Part of a small language model's weights: 9 layers, attention and MLP in parallel.
Each number is 500 + 40 x the weight over its row's rms, rounded and kept within 0 to 999. Layers, rows and columns count from 0. Numbers have three digits each. The size before them is the row's rms in percent of the matrix's.

# layer 5 MLP up, 384x96, rms 0.214, rows 250-383, columns 0-95
110:528476512443471430441510494430455477452538527541466490523500516481569532454565525489441477509490487537502546483504464507542510510505533472500470583458544487476467514463509505471519531436535533553432490598509581543464464490452543511549537528409502408512441496464437517444517504505548569508
094:471548489478507494554512454475520500423464479439391507438444485538457540467466515529439504503447499528440555553561474491533485481476534521444553453447450499527528541446535514458472472477525533494429486586519558462536505488513526518520594534501549529465502476525441536558515555432489491482
240:525602503540511485490460503501531493518469540460448431466513519468534524529515452494521530484544480575407511450540484548525472453488471466542467531565500547515473532542515474462486464438558510599511500494557460512503461549488562532520505541502422388485420476543489501473529504549483460546
083:506550413501573557555545466526548459475451560466509565466537535515491553448405522553488466540553481499428499526478472547488539502530467470555524499536533495512475527471491464492529486538495521407499565459498570521507493451511566514458553533408548487507451518571534512442502494495495475480
097:497473463531519518522502519534504493513458504508520450518450532488486428559468477557534543519498533493593470562613487462442475584487489479580497503491542446550427434530479474524555509565509501500550432446498423478484496476542501489550435489522484535446502452495516518483472456516457413464
083:428520519435488474434431495593509489488482574483559526509486511544487570507502472588494451517535428496437489514537505526454504524487499487462420544521509484524505473550488513549542533435512546524522535418523541489598470508462533430531522550454455515541513513506530502511423563480495546479
088:448500489505546625496452459547486545514504504521487492470509548479486492551518433548505456533523551496518487471460477489483522441419418482507465479489499471542558495510461433442556506536489507493393517518507461518432537465465431570485518486506434492514539418482572469523465466524560512463
113:447474440539532469508500520486462466551462516540504464525506611494504523483481519519468430362493508416474515487509476487499520540452481475594558517454518504533485507465508545475449488483524514510557507511530467488581492481456449530526466555509547522431491468464526530463583444439431499491
105:392472526507493483494506526453500539394435529547492534508511545460515490510422466487479507577504573536465477443549505562470529484532515510542426482523508460535470509555523515413445500519507541506566480466474480470477462490473519514520477555457530528407496517527495438590485456526536554528
096:539443508484421482454545544436526524445535578514531481543505540481544535461490535534479530550484468530431534505481455516557496565501502488521523489447459493444428517539511524466505430502487433574515411561504495503441487521542503560488462503415500583494495508416458502504518469519558533523
096:463467410447520487500455524567531524435459551458488482537551489500482532490406465468503493503511465450573513499482479462501537441470508500548444452502534521454397565508531449525476546543487503528407555476532538502505489472441468446503551469523417450567493483523497524528507482537561516534
075:525508536510495552480408449528515464431503563574541496506564510554488471496485507579489532500566504529485451499460518480503498533453438447480485437544555532512523426507485544545575471472460491528497495482474445554473479437507575549527515537488472456495500525448565528439415519560538482456
097:521469500443518539488518513569537508473426463475446523481519476515482510472508471529517507471528519463463536390507461553549468544495469519596530504523473566539473520492414488557497492471547523574487474450491500454523547420554569455439495567498454475520474526545421507448447485531459536467
090:534500599462546546565435420498508459468434552534521551572462515554505530513464457531440556489514538469520471490494512468539446454504577544481499509467457490496518488590520506482457452508512462481454438538520476506524442573512545530567531493492502500469473512562552524505495478508544449584
085:470472401558523529558457481536500485454574502518521486524518505452486499483503506471500499574515609481516443560572516522518531536490585475463426553498446503506528435566469502459537522482475486543428491414468515501485475437468468448575489498546459499494534515481535472466484535482542432490
084:477514517435631496530522463571522532454510577474554477504506506544534499547492459414536464499496473500567506493454520480478465514491448552479498610502501502528474480465550462524527453483487455522511549476531470574546505539455497508516530473450567526517436468527497483503501377529539493534
087:468565543567457515433557513533522437507552551533489538491531473519519532482479500496452460490567463547435484461496519494529560511418455488523539529437513522518598583449535471539516512505508436521486519496481515499525454444437562484513515516434551394477546507467553476539489515505548506528
087:438557526480530502508586572498504458479470496467542413536610441448512455447525459469569532430506481431532485518504526579512508509463454513453551508555477487506459492552460479484523431492523526473447480562564526468527505435497517496527550526553503515509500522500585524541514481517528448513
115:586526481540598459510480478464534477482470494475476425468522551485576500486457443481507557563508547554452549495560410557475491503461505486459434540593503532513439519544488493562499444501539484507438497482539517441501478513474521547541489464485451461501475531526490481506548483547569467558
094:499452509524524563555513511508450538523538506538453516486472486497490451592514482449614591495493479485559485456539498560535531482486509553535464492444513475525561500513434528439429487458537512496497530507586529461552479471502474434534487523562504445476562494459543545503449439510432469489
102:453477513465426511462526449429486488465524489460465458427497486523454528493492490514471461513506555524520451503444500535518453489523530498570510584565527533530475562490509494560479498478480475407491470558532520625488545556546475436512575562476500476528438522496452514495539425458472487475
100:539454498474429549505605482450471514522504493519479478487518479494435533533459426497575560467544513483449401496518541463462497473438509502467539468488451543448522480414539461505531512518512580539486464522493481488566489425558529423477548509491485453509489532512549495462518581516481465548
091:499470463434534504564484451448503561469458511496489491510584478486518503474557528562533502429571528523499481532439481487476442499511398499402469500460545493479471534497509471496463487548563447494484450473537514479508564551466490458456483510517514550600502522578488451488496498536575428496
090:552541405501464504510521624482513499472534491555472560504476572516514443446498445520472533508496435520511484508534496499527506507521446471555469480551567508472488526555480498468558485515465554422449490375481481496402520488561531506509482553541487506513489459447479492453538466533463496522
096:470510493571507500497477519487476560498567516475441482508461478504503519501538543494532378432487469469492447522555466490577447495526463557437407618466494475521493556477531444483517494482464482529559514506453490480536505514483480555449499505466554485558475407540527494508444489481572491482
085:477410507569563480528532478500514476461506502551529521490528506532509591448481501486506530548529523537534469447520527564524535482521544436551515489508553549498462444578457455584530477487513484557452463418509480519580457425489477545501498559509471477488548497459589496458458476431519492504
091:563509440459497483470469580440483487578474533489489434478471520452491512490516514593506513573495498499393515555483480467536473553566493488498462452550403484497441499429506444489483499529483431500523520512549558505472531490489448472473510534510461563485432522483481469523459571557544534504
082:479567561538496456488506518537478467466522507502521503499506463505542479523478401504495580514490613475467437505580467517502529550471409433461480431540444487514490524484534501541567565483490508503528573519525524547533462501474530480433408457498424494500535488495489570495519522537476540530
108:486465501483547512434451446446597451479451480540573463507467531550482482476488461541520474510636522528498465412548495469504470513479525502471499535475521482493515521547519510508491536492551498561497563472416467501479476448542463512500484451491526538418543420524534468471554494519544529571
077:538556497513513558450419532418526428490502477565450514495459514483534486518496427497545474429553528478447479506542493524555519463569491501465480483527560505500487509481526532471445441515529568497454395489450467489506436508452531467465477564515496461396481493490502560533568546512526474501
099:526431504482446544573505589509575530505546494574466515487544473440557487485567466464463528491563418461498446521514504503526445507460467416532457491536476517488442498504506461481480475484466532485399455531488540507528504526517470546548455519410485513562507499534489444482507549557482543458
111:556474452624480463550511488539508486453563489564513489575490512511507470488494429511499565514557494481514475481499424493499501499443535476559491526401506458532548520515486522408502503494445501482461507503578457487463509532442523471558509456431470484497547545571498533475518515584536529538
096:485509467564505434532427460525458458431529507516426467610507499575384477445503473469486536562497546500490479482509475559433501480498478507462493513467516464483509559499452474479490447447417522482515473536488427476496587498490528540480572510527562479476507451461541477500501498530550501523
083:523471475498472466388506615465556527516534424508492471497481493437477539544472490439548515511535503521465478516545516418451518507497510517520491462470500508554446511473554484505587535496502517481505537435533551450567493518508442477477495539511469491450514465535595515561504460594543450524
089:538472501451510547454513523427473497469466476507506424494507468527464564520529485406461503521459546484464453479475514501585492475498452527583550484497488569491520546576511529470480436531545533554467476526566496507516457518575481455435524472553470506477455560536427462567529466469554502553
098:431567506456569528486561549412492524456523530440497488480548424527489505568470472490458468535544523512508528480512503557473462522523484514491550475492481529540449528481530434517574441492465466483500481476562467573547487472506531505479499562586497544504500421467477570462461570449469526556
114:542540461514493466468496493552531470448418541530463439594496466552604491439552443493481501520494486507540584536494442545458422521502547541458553552496526543523478479523558496513428504456544459476583505506458477514468508489516541476475505454532556492560563532481503528484495492459553496541
090:504468526505585490491438512533430431494509520492544467453487571557523578439476476463548511530544455499500456434471526562512524466525453478506485512469472533489519559497475533453455524472507458512464533540491551531576538460423476505412563516434450479492536527478573560451470477545516539518
084:455486512478514565530476500564499518476498476508450487479557504538468553501550493517536485490442569510485536490487452510537454453522501576525478491493463564524468453514453572443534420498501521538520510523515526568596469502468543549518568538523412574459505503569528422507454508446549569489
111:476496485557405516464553502568496487563530612525513462472509450470504510559510487483470579526499543559484518558546484483555463514520410448482547504471503517535467524475544492539471547524509495458526436491485457443421505539484466503484513514514535481496531385465509459563561439475499512515
095:546511509466431488443441428488499378489505517470514474516522508508502532571489452597505455484474564488517503446482466477577505489479528558524474416571535493476529504489501451569537502488515465425528524530548470535500504502556475496530503531506465472451410547489454492504535469570510560542
103:524565511476509486508489426525440508460575584465491481511566517509555543479523444474482504513444485517486442452528473553521472472466468448454502492534415480511484527539571498522498538540512531551382569497456449440535533531455452572539505496468546498494510511503551434464507485558455505544
083:449475435447506491501562505528551483464480479427478480469525445453476560459464524466496531483541482495501582420490488492544544537481452541476503490433540472490570536522498502480502511539482574528420507539476550499495552534437547440506446480503477441462548571593551523579506489545493527512
120:518474545519513444468438465453540503430462510501503479512459488491534567565474518546522503592514569420472510538556497450486421511491491486529484552488495495483489558493497484530448459554485606494530439584502516481497535548497454604478507515490484467533493452484542519498498425561467427504
100:504517500566572506517549500457520444532555535516545482535466519542451573450505506489466452455527581483500429419551522518485551498467455570523477509554447479522426505563510548547566481506500563503581490436471515500539576478532516514544475548434500491442465504500489516510530436476455490514
100:530520504512418486537488515529458443514531481474444419457546571453526491473483402491581526447537494514439476497523499522474499496470544440442514505433499399509545534587541500515505493498491497596474479469477465538485487563499513525487552505446467477524453500549575522419517458493523493515
094:520507481523510442530510556531543473531440450502456547431435469544436557530526476452563541553491446487470459564517473595530478501412488556478513536528548503519522507486522475533505471509504492525457531521506542528576510454517604540532479528556508544520471494428546527463522533508518472411
105:428497540531549482575491453481492442580550544519464514543536473499523509471522423491524484515494493460402461489485550496527446501451491510444534484526471511469554495538482485443443559639464504495522541499574473517568534500430515551469503506507449486432517455481535518531490508497434520511
100:483524501532449511570484439465536506438465532508456538483505516539481472460487453533497466465551465506508515453469452477566474508510533536494530519435499471464416558471473517590468466462560425447511447487461444545508538544481538407615505496475461451522473496520438525444478437522487493517
089:492486586476440541499523498518547554484559519475503462503496471548524501534444519516506555525536569499491487444476498490494496486459515492509504450493545449565498462599496511536476525496607562539504518506491393491549502512541481480501432480539488462533543437457470561581396473541447502482
107:513481489456535508589467564449578505446500512542478465478489441493537547432497483502580536425472436562542530501520498485458474533515504546570488472549487535491501481531512505441570475502466441618506548475567503512471548472485483461537496486510512563489544439511481459533482566539533448506
105:502523545516492538500443497516533536464511542499484384525526532477440507494497443475500556561441553512488502501521441543537470501506491548443512471485481467584425562489547438558517516478444490503504468478562486523445478515443540589510498439441445547590517498512547484450503497503510548567
119:497620503489512522539530531499489538526488490445409462473453539449532455557490490496476523506543475543424525497514507571539515427502450433447463504477513467553518525521535438545526465468483572566475482451499428540458476561503530521588530543552497440487440494519560507517502512468493504532
101:598560459478495538495518511488571482506515516515508483477491535475484565526508515523405494439516468481477514534487435517502491543456514469537497492532464399483427480475411503525541482480584445559471511538527457510476455484537446533440484557487518489555581524514465575517487530423503433513
096:515568444564506486516494536571570453438503523537523479480477494457419505573422513474469496531488466494426477404528515525477493480493500578453515387450524509497500444516514524450539463501519556468519474455505511570508543539533526507524546510439507471488500492539571526477510513487599500518
105:463464469554517470566522532497461481486562544564484440510558538527526501540519495501393475480510524537545521481497417471492528463490465565579477508510425578468535521405599515555472484504501528505475467524491487488512480446430519491538550493490553487469490422444457462457492524505534458485
102:489467491435481547466522519466569474492462474494475530460508499478470549561444413480503441563564428538502479461480428470454490472497498516523535559402458483504492564493450481502509525468494538487442509537457423458497446461507510456513587572530534563476453452524510539500556467550514460492
090:494559533469440443467496499483409538462483577580509491463481502483518503489469558503400550501415483464504447485451531471493469515461516476496500499477479489530489559550473460447490487564472576490451535551454520474589508465526474527556576501503499504494516503452474465394543460449474511501
090:549514547541554462493522463493610490501470514550500455534537562549528494464480474526519479465512551527456530578565509469507511549482495523358487419468498544557523430456524536498452466466537549495479500507497453441485495506510463535476584575531519521500496541534538521504492501488509419520
098:463516517487460492515452523496524406623490506512475453480441512513459521512454516456468466512487492481503486479584511519540539441501457518419426471528471508521417587520471488437477545510524512462520431472507441447532516482513477481606469498421519519436527485501471556526557479485474481506
093:556510547519537501481477528471503427474455492552523498471515414506502543476487450522513505491583503507513458430532479579436515529486520533434544499590496597552415477468498422461506469473484548492496477580546496473501470456493489523543546596514537520484519551528471480446531442517505490461
090:462526512521545530545504428457527522473466560456483481529490506544569491563482558622503476543548571444506486514485482439491486484500498489502545502476565549497415475496519541507543493520441503538530460513497524541504436474476539493514486468452579517481449434530517502514363527548509458498
082:519494439522515443538524439437474458548480455497498436516504526468551532479426550448497580502434499490523489442454496503521500515416510484443473557570477524481560495505491486506567537504545547499548452461516493529478560596485591566538517477541516432521511474450460520494473496482449514444
094:501459480534454527509511484495510517513536523540405436425449486492489543495505514512488494534450501393514492454547497470580508516532559496446508490506476422538569486565499530423509487406495526524528561511499500505538480487528568525514479534569413574491474419544527536469489500479562510488
090:539448547451507566525495436528508446544448534483535511470448577547472567488448481581442527498511507511490479487552455595523571499511493507427477484475530505490437466510470532546458526461523549521522433499537531471564467520477560409529542454508487496430477582533488524497466483478508518468
095:516563509525574528557476548569522478534443555454461447519535511494477577491492478466450464472480499531467434449559551544491458460470553443467498532493535523512544522593502485505531459464548503525456498519539494528521581498452529570518479481487460447456390457493484470476536495517507417478
110:477505489491481513494473532566427493510488594464498497490577482541530515478599461463534461451519518530518563436492498541515517592465498502380504514501476442496475433518450466535563516520504446491506433528525469500493586454546540524516505500576472486577505522473496546479513426507534510489
080:468480507418495500521458468548486467423541474441457550482451531517505513512518528469487444477494556456509451480518451494598509418498560484550486551509476501422505503494497528433545443539527482555525495531567548476559432533515529437556502534484568496435536467490572472505523505499423526474
113:547521516508493523410531493487479550495500460508469532518486535475557482497466407427484531502492459542483486449521513462477436469470524413471503509494505495574434473529581436544475539552507559448482478540567436488520527523477561461554578505457500529463448480465478447482512467560481479586
115:472561556524552532481536508437521529504550535491474473468466538465504462561543493580430476500500483455540470451458488499548491500383512535488462464535409479558558527514532437554464542502452506465553515489486419500489527522491463465501531568503519526563415495471449532556528509509516478555
088:599452474493528451559482537547485492448490511528522475432500536503537441457431514528443491583524456537451493472562475460447507583504494442441468530526431469551486542505511491522515544532507489444523501465500516456471519469448484465532463470406574480489541476541511470464507483589451519526
103:488445488497545480512474489510560475451546440531488450508502524473596503463555428523526485496499485550432476459446475512524480550542498558544492471441412501471515540530485497456500537562528489463488532472466473478545474477462531525527594505484501546468562511595508401486476527484544445583
129:522531482558483564519477547452506522500540522406415492442440444553544484524543510504502519537559526501458544469516532545473468435490459495492433574535475509527491570522508486495462491493602534583549510473533493488442499481476541516516554517528504436556439459462507552536509490545473485576
096:440532491473521484535535460431433611440493539567480528531468480420484473573490503490549540578513448532490502536525400522507479465501522491509491485513472481495477476551487540491468457484539534504386469480479510485422449479527438515458533470495548477471507527490554472580448542487507544502
092:515518478562480514494552551503479523442565447520460498505452536534474492519419470614471553482495431537518415452557529549475502553503559490520463491534508432600587488473500490522515492476479450487502530502488485560457438459477477545494502566478460507478486499461494587545502542518552489473
094:508506508524560408496558424478505497475513478527534417517541509424463498511513525480455489478473547498530510557433434470533478493457546560588519538523490510536478488539534491521515558530535553497489568514547459483523491509472538479424532510447465441490476490446626509567522445535538519481
091:526525551529502522481519546526418475546533483520475471482485542511518484438490467519507527586582518507421473486504444544483481475531517512451453511503435541549463452471500528461447507512472551544566467498465503451519557465437540493520469513556600542482515494409521462562496516397546467520
100:541488454492486512430531507503466549502481459521533514447470534499521490476489465599487537422467449485480502552549495557521496624482553436476456479407590508479494522470548444528474518458460483511519519529519449508426473509513543474519447487467517557461480463517438566521471539564491548482
088:454476503532557537526513503460493483497492454551522449575459544589480493478522457555497513539565576488485393461507524508600510504517515530532455423542496564453522484531479512423557497459485557486484522502529401454505487509582494482566514524470519491502533495475534494515490460462556552470
103:520518481481563509434483531561461503452511434440495422562560548461486559540518483482500478506512546534508501513546489495494478480398473559468515428454597522564412566472488464489460462504449492547541517513517497529534549532527478541515481482503467512534463472512480485505531439515611502545
112:506445486527490530464543542478472436502514494530518494484496501543512538471448442543507553517504484534395506476541474459477544520490503480492488656453607488532616505493540455518526591480497464463494452528510517518463549444512527541460573489503532483538519491535501465498502524456458513464
104:447498473527411503468482521516490450595516554440524452462504462466501486496554510475526501488545519453483515506462488570487468510536434524492503486505586531500548548540576493504456515515489521509502486506472477539513537542466465492552447543464492445543515401545532532585581423445581486520
095:472510477470461532530445495435576434457569524473475521485465526501547468512526525541520564499540515512440556524470418544470448504495548463528513510495476510463488542482535549566513475563520446501505475528468379531591438487492454542509559435469566526503489534466531512483448437467532499478
118:577443430513458487471452509493559480517522514501412501476500498430482560434505487556538492468521487513543524432495453572508466543530556520487398495498499524541459501558467440545551564448449485450444458513557494458469520558487501447524450490575478535488503533513446538530531467488525525465
102:504533501545557458523492475546498518484508439478442436399506538514528490557480517491437496483466488523454529493485432552477490488464558565500501438510430496550452482476597446407522544557486548426518527521512470492512485458506463523545487386508536526555529498476560471504487477482527519553
095:475519439541456487516469437471529424462573501529518490562447447495540452588477486519527594502454498512537503500531488435468486467468504524569502556477469461556423556496468427439473476459502475483561437541512434487544491445524416499528499588544511508501502544502518530506512527497523471507
106:411512485470495463564502479564548406534502483510444480427496470497521541534559504529521429510535453499523474508497513430527477442471486505515506407505550474567499505559492473475545495460537525499472483600534518573425520429527456539488481521481541506545471513573522498520512574549501503450
109:555452536512475495475494554485471384513522576480538489574512534493508512485463437572529555570507567494448465470513492502467478500476559474554455480521487517484507477467504445565542548470517505448489571573495478457461516430528462486509467496465551473483448486511561570463526473459591461504
080:493599459505521547522514607454505552442446433500467537479497583545509490512446460546418459548491479569470484523510454486444459510484533528558534504469552563571509478452506493529532473484497483452448497488528530571497504494482472541470569604476526504523538524526496516488521514544469525452
119:502497478443523488494468488502426533507483569531490545494482560625545469492470512515481559468508488478499551490505465464493483472504424566469502451497464448569457507481519499544455537445569503473540562519523492541513495509467535491563531448489546506532515578559565582448496511570557545444
117:446494537487564493535502419496496562483498529529511439562464495428438506462462507520549561481543505552470497485554511519568499488492456521463542510551456538521498541516444451509559527476537448409501599535454482465553491510540475449514521516566445464559509482534491510517408519510438452506
112:575515455509467495562475516463495518467473491432437495531513487492576529523529498474581607504519490491496460500544527525485469466469489504511456484531493507496424533472532435445477519453488552533488473490538517536451501574424586460487485482474486459420522355469527509533525503498482472546
087:476551543563507539486433540499533500462575574510508519488521436461500493486537470583476512504524508515516494450484444476480479516488440511403518462526396547500540551437508499453458546472507501539482535451524526520434399523450537488453541484492551496503434542481523510543469419554468498482
107:481516464478497472462461568514439558527490475545497450450472486496520501561567465505505452504528453422562447462464532454532443503435563462518517517543509519568480589586541511551479527476589492467443444529541495496485525481503485558464554453441559504468479463431442492501506493484472495495
104:473482558426423613561505512508558458521523549486481473437512521552509468507529464433520492498493485528475597482508500491569477511444504584510489573472483506515474487524491428485507469576469501506463484519458455524496540447389479476605539498500486465458512508472479530548503478474525527513
081:471579470467511506507514514548493563459543534482519537421524487502533509502513470525503502510493474537514477592551482521530511540418534439494457553509506558558469472443533529470533476500452489487527459471525565528537416507463579454462533565593535449480541455561530475475531551433468446502
099:521453531439527541570499616434444509470544456491477511446425541486558447448529472564485587490444531492504440494474500553477518455490451486536452577496556490446487587526530507488537523553504495522488498468467517542449497486474452497436573504498524499499517444524522505538504469565510489487
100:575517543463543436513498550520540498469504547560422583509506464542511445505512471523496519422477527482501432513538515504495362529516439525513490533446501494510512448558458498516534492490525466535532561458501485480546443529520560434482519538503545460480463498548594458468527509500577490511
100:527500507486487517473531553481475484518485533462474459465529537578568545517477416499486496484511473438452430460498432462535442502448545492543562481516507500526423546560534464524493387541508441497421489555533534445510488494556480547499510423442518521426581502480507484466522512505544526496
109:518502486449449481389546462467440498533530488547514529516464502490515504520478457537538491494466564507421537461481449501445536531480515581524488595540543516546478549456523554576543520469454555494478481455528429491506548515566458471491497473533531445475523424533522518477502489477428574535
100:581507454481475465540501477543536512475558538565528491476531471457492509518497494497540504492462445480469523425465501501442431554489568471525524591490467458495476550546429559507489488548520422443523438583551454512511532526541579513526578497458436460516534504424528496520488477502480468468
093:552548427540501510516516477573549476407480512517471470548542553527505512462513474465513606470463558489505569566561494484482452558525490557487511507434537430468552426508501536469493437506489472518463525605528515489469499549470501502436530546487472488523541526495564515477524501553462453488
097:500483465484496493439455498516486523445489440531498452471509538456547498480525536493491549521589585539540512466497549567401492504473524498538480600457523471488481542488504482549477505526478563497502496577517449505514495582491577429519524460464501454509488474572568485471502496548556402495
087:503488440502539554520466514538593484505411507551535542451482437446502476498404498545423462503433518450556480469431499552528427536473457452478419531499543508561441506502513462482514504454573521520502529510502455518485488485469507527446541492507516495433527520493493497510571561454530537548
104:517486418445457556552542486550518555534471452477434469477497520542453467464447483480481537456508498547491501576518505502566477527532448493451484491565521466528566468489443508485496480511584538488445454461505478435466439549510440474542554551571511498604467483465527501458498469548465461521
096:464492526507496500543457452561448371530512520513484503416518487511510491497508485413458442514492527437487486500541511434532453446440572459502563431476524583469503505523506470502458538492472518571601516488552510500514522475539486481534535483459471528542537547457518536477494509544552493581
099:576436478474526501517578584424461503542481583483503542510505557579480515569549489515500588540502544464454482452515460495499453486500511478534445505500521578455480473521454570459517513412489509459462450454486525537463445523502494482556521488550497536522535462460520475522507481585496508544
093:596498442470538564603462460530498417478474534541453490491473464501502475452491515499543623501554449527490529522553528527480513521507521450426522476497440521552489482490447486496491457506520416559435532531475541528500503470458450477524456488446501520522507547460539515576494570522517506511
062:469536470497494542439506505542474562454555461487500481471450565535518440517409483450428519520485450505541492529486503543409484518438551480442490436448530481541449511427496521600529515538483525440465425519474574490492484525429584474485471509489525487486510493466531457472539501468459501470
098:483574509443402458456496492480498467501540522502530480569541528533532451488462441512479509505592507473516464456465513505532445531446468521431500557503516394498594504527516533556550435443493498562561526532506506531530463469535539472480555508482481510472515524480512569512459467473549586501
090:567504504589483519446605526497461458566522532498537405533478547505466531424497443535467513479535502498478464493509543544529540498501497500450424440457533489529460532507548545535441513546523467510536478515525516518489492454471458531397537513499422564420524551511527488528519500561510486492
103:486568444544561494479484437467451504512577462476467504465535453395568552522468506498476514478504519472537470526531486497496465593526531552544412445511474436527499471538466440484539521472463506506517521487532606510544495511505455442515537465502486556476450416492501475451521487469503554555
098:401456490501490527491402570476445510570512514535522603535465509474450498428473413461483502424531538469515516497471505614509489501499473466457503492466454525546521513530536540479534484551499480521490502552527512597523515558452551474573520485458537523537533473499560493503494522507508491481
118:468514479495431525468492504528469439544572488502515539501561476519515532531511452503522473444504486499506538458553499549531429524496495554540495475427530551532374511512446523541546413475517502509488501468550439492531512447538526552439450532529573528568494461507443503479536541579440542510
094:574537486504477574498515448555594463477500467519454489544505482552488512452516537540480473507500478433464448446534556551587493490531447467514431454457555516546473469467457488538524532506525536494501527482545496507470593483475474500520479518410488553462500539440489523439489487471460392467
108:497551522544452453480580506518489509475518532529476487532572495479527501473476451549486454506549481532568481444487497499511436436462481522491519512398494496421408567602506492512468550565551511456484454467483499472472497547510521522504546517540469545504471519573530417463522435521464451469
092:541465498510464452481463502542543500495495548582525503497519513528439435413547506421487504506506450506450595524502520537472502534477539493434505540505521576475455473553504502508538541525506525538549532446524505591458482526503566504497442438482461587490539416459514462562487484523473570491
103:491471485471410504520471444467394494545487489526465454502513548480505534606461456542517488592550541483456394536515483466490478528441463497499486501548521447528478579512560515480504454549576512522485538463474515437498550484529432480536466450489492520520479549509499475471523458446517500445
115:515526427570512504519533548567494451494513534515514471528456483464514441426497471490550590418600478593521502491505502490508457542501503497477486496483460450480438472498452527526531440498484498453478446543494439542519479533513465468480495454556514521576462489507515537478437569572460442550
088:493557568493487409471471575436494541446514489510444500570547562450542480530557443477463514496502525422456540458508447476515512509450506516552527527469481468505495546404560522503587493523498490490464500554466501475509526472504512560469472517460510518454481493464501510446509450527513369522
104:501473497493487528476571484523474400454534479560480454464569490474451562504412486450513512470459578552501477471540482545509467514576527468499535526490536516454485464543491475519481507556561461495441497481573517514555451540551432394544475526530512510551461483550480446532510478535487501437
102:457493517494508473535531522379528516482540456534475460515485515542524505420498457561492500490567527526425470543550444514528509548531483554439613504528479489453473521491503490526485510458434520456496481486506450475533473536579480477524551514507511529514537513483560502501526577417391464524
092:482533513494545416512527559512465525531578526496432475481535502500525518476462474517445509528446567503490508543501435420511500540467484507529504490512520512518460493473514480547507534498488417378463470528506506592578416549455474448511468534528429462485516488545487513478549509582445458535
084:542554452537524506530568557474498464491521486495437505531506558525472522472489501462502491564567526415535494528452500511461470438578471522507506507482601532487477515510489426442518511516497477518434532423534515486483593415510589455521574523528523518527484479552533498523423549471480492501
113:537457470468461533539502450554544498531519565467424482528474421491539460555451484596540500519487494504536538465570501507449491457477521436493417514464517544572504525575503550518543500498480492508454556568461481577493515446487500515451476538474460522487479408491512586467517505467496550482
098:473505457535549475472529492491467450480538517507498542452488499438511436464466523503436515417460508493447548537512570508514430537549480527435455527492574500540465489445546439552497501454446586395514550563541505545480448479515511531515463535475490494522527469497568516575554516522523471551
117:490490556524421512483476480527527532460515534490540493420490441600501458525497435547540596524428558569485444515536441516565497515453468483481499462495488477518447481536475462574505526477565485537503552483445471511402518503543494442548455488528552487485545426468469500525459478503515507497
083:519532486424486569532450448526516568478466578484560456482563517528548479472528506608519517511497520542501563526549472468483464588467460419486449465566565542540475473477461569462556455495478537469535504521483453496477427530534512485434527492497473494531457516479532478496495464482459551463
111:580460463560504465533487483378516533479493482496462513494440496469493573506501454510491446504450568493527532445475507500549454502458517493504444470467502468543517464484492473528564446458582499530503566547459474557520497480497471475496464561457589554443478513438525492517522526527415578479
092:482562452434413577556511501472523510480451456519546436555495498483533518509583498540489484562488554464499450487494511492531456520466509525480448498533512506523532468504450539516511456501464520549506501508546440541560483486422451521451535494481431493548527572471424407528479402505537490534
085:520559479520456529532480444508583477427477497495522492495500414497472540468499449510432494495490485537427500547503502556553492527504521475497478475506425502475640496503523513459482423429515473499503549568587493513540508506543534463419528570423486489520501564515525518524499546490534524536
097:484439520541604492543536528506517456464524511504490450494492508447486595548492532448473480444565542548515476493542491545571559541510482501510457541560526567489561486519463383540454540544494492504535462479514531516480555470492474505501472528502532481495499468506463411510524481439401523547
064:510497522467511533490469516546532507491473488492505535497528503512578515489524525564553527479451512374595472431541500443517517572544523525548559485506527551573480470418443524498457532618495528469436528530538471522525509479531463486496494561465484500423514547471507501533510514494462576515
105:528494441493450492471571543483528443484498521510466452548572498514523566518509596445531486494463506527549502514489502537509451501457495519551559551500470472459489478471451496446480481475504464565436514503608517633468571425497473496458561490492457463489534502509578504500507504497480537448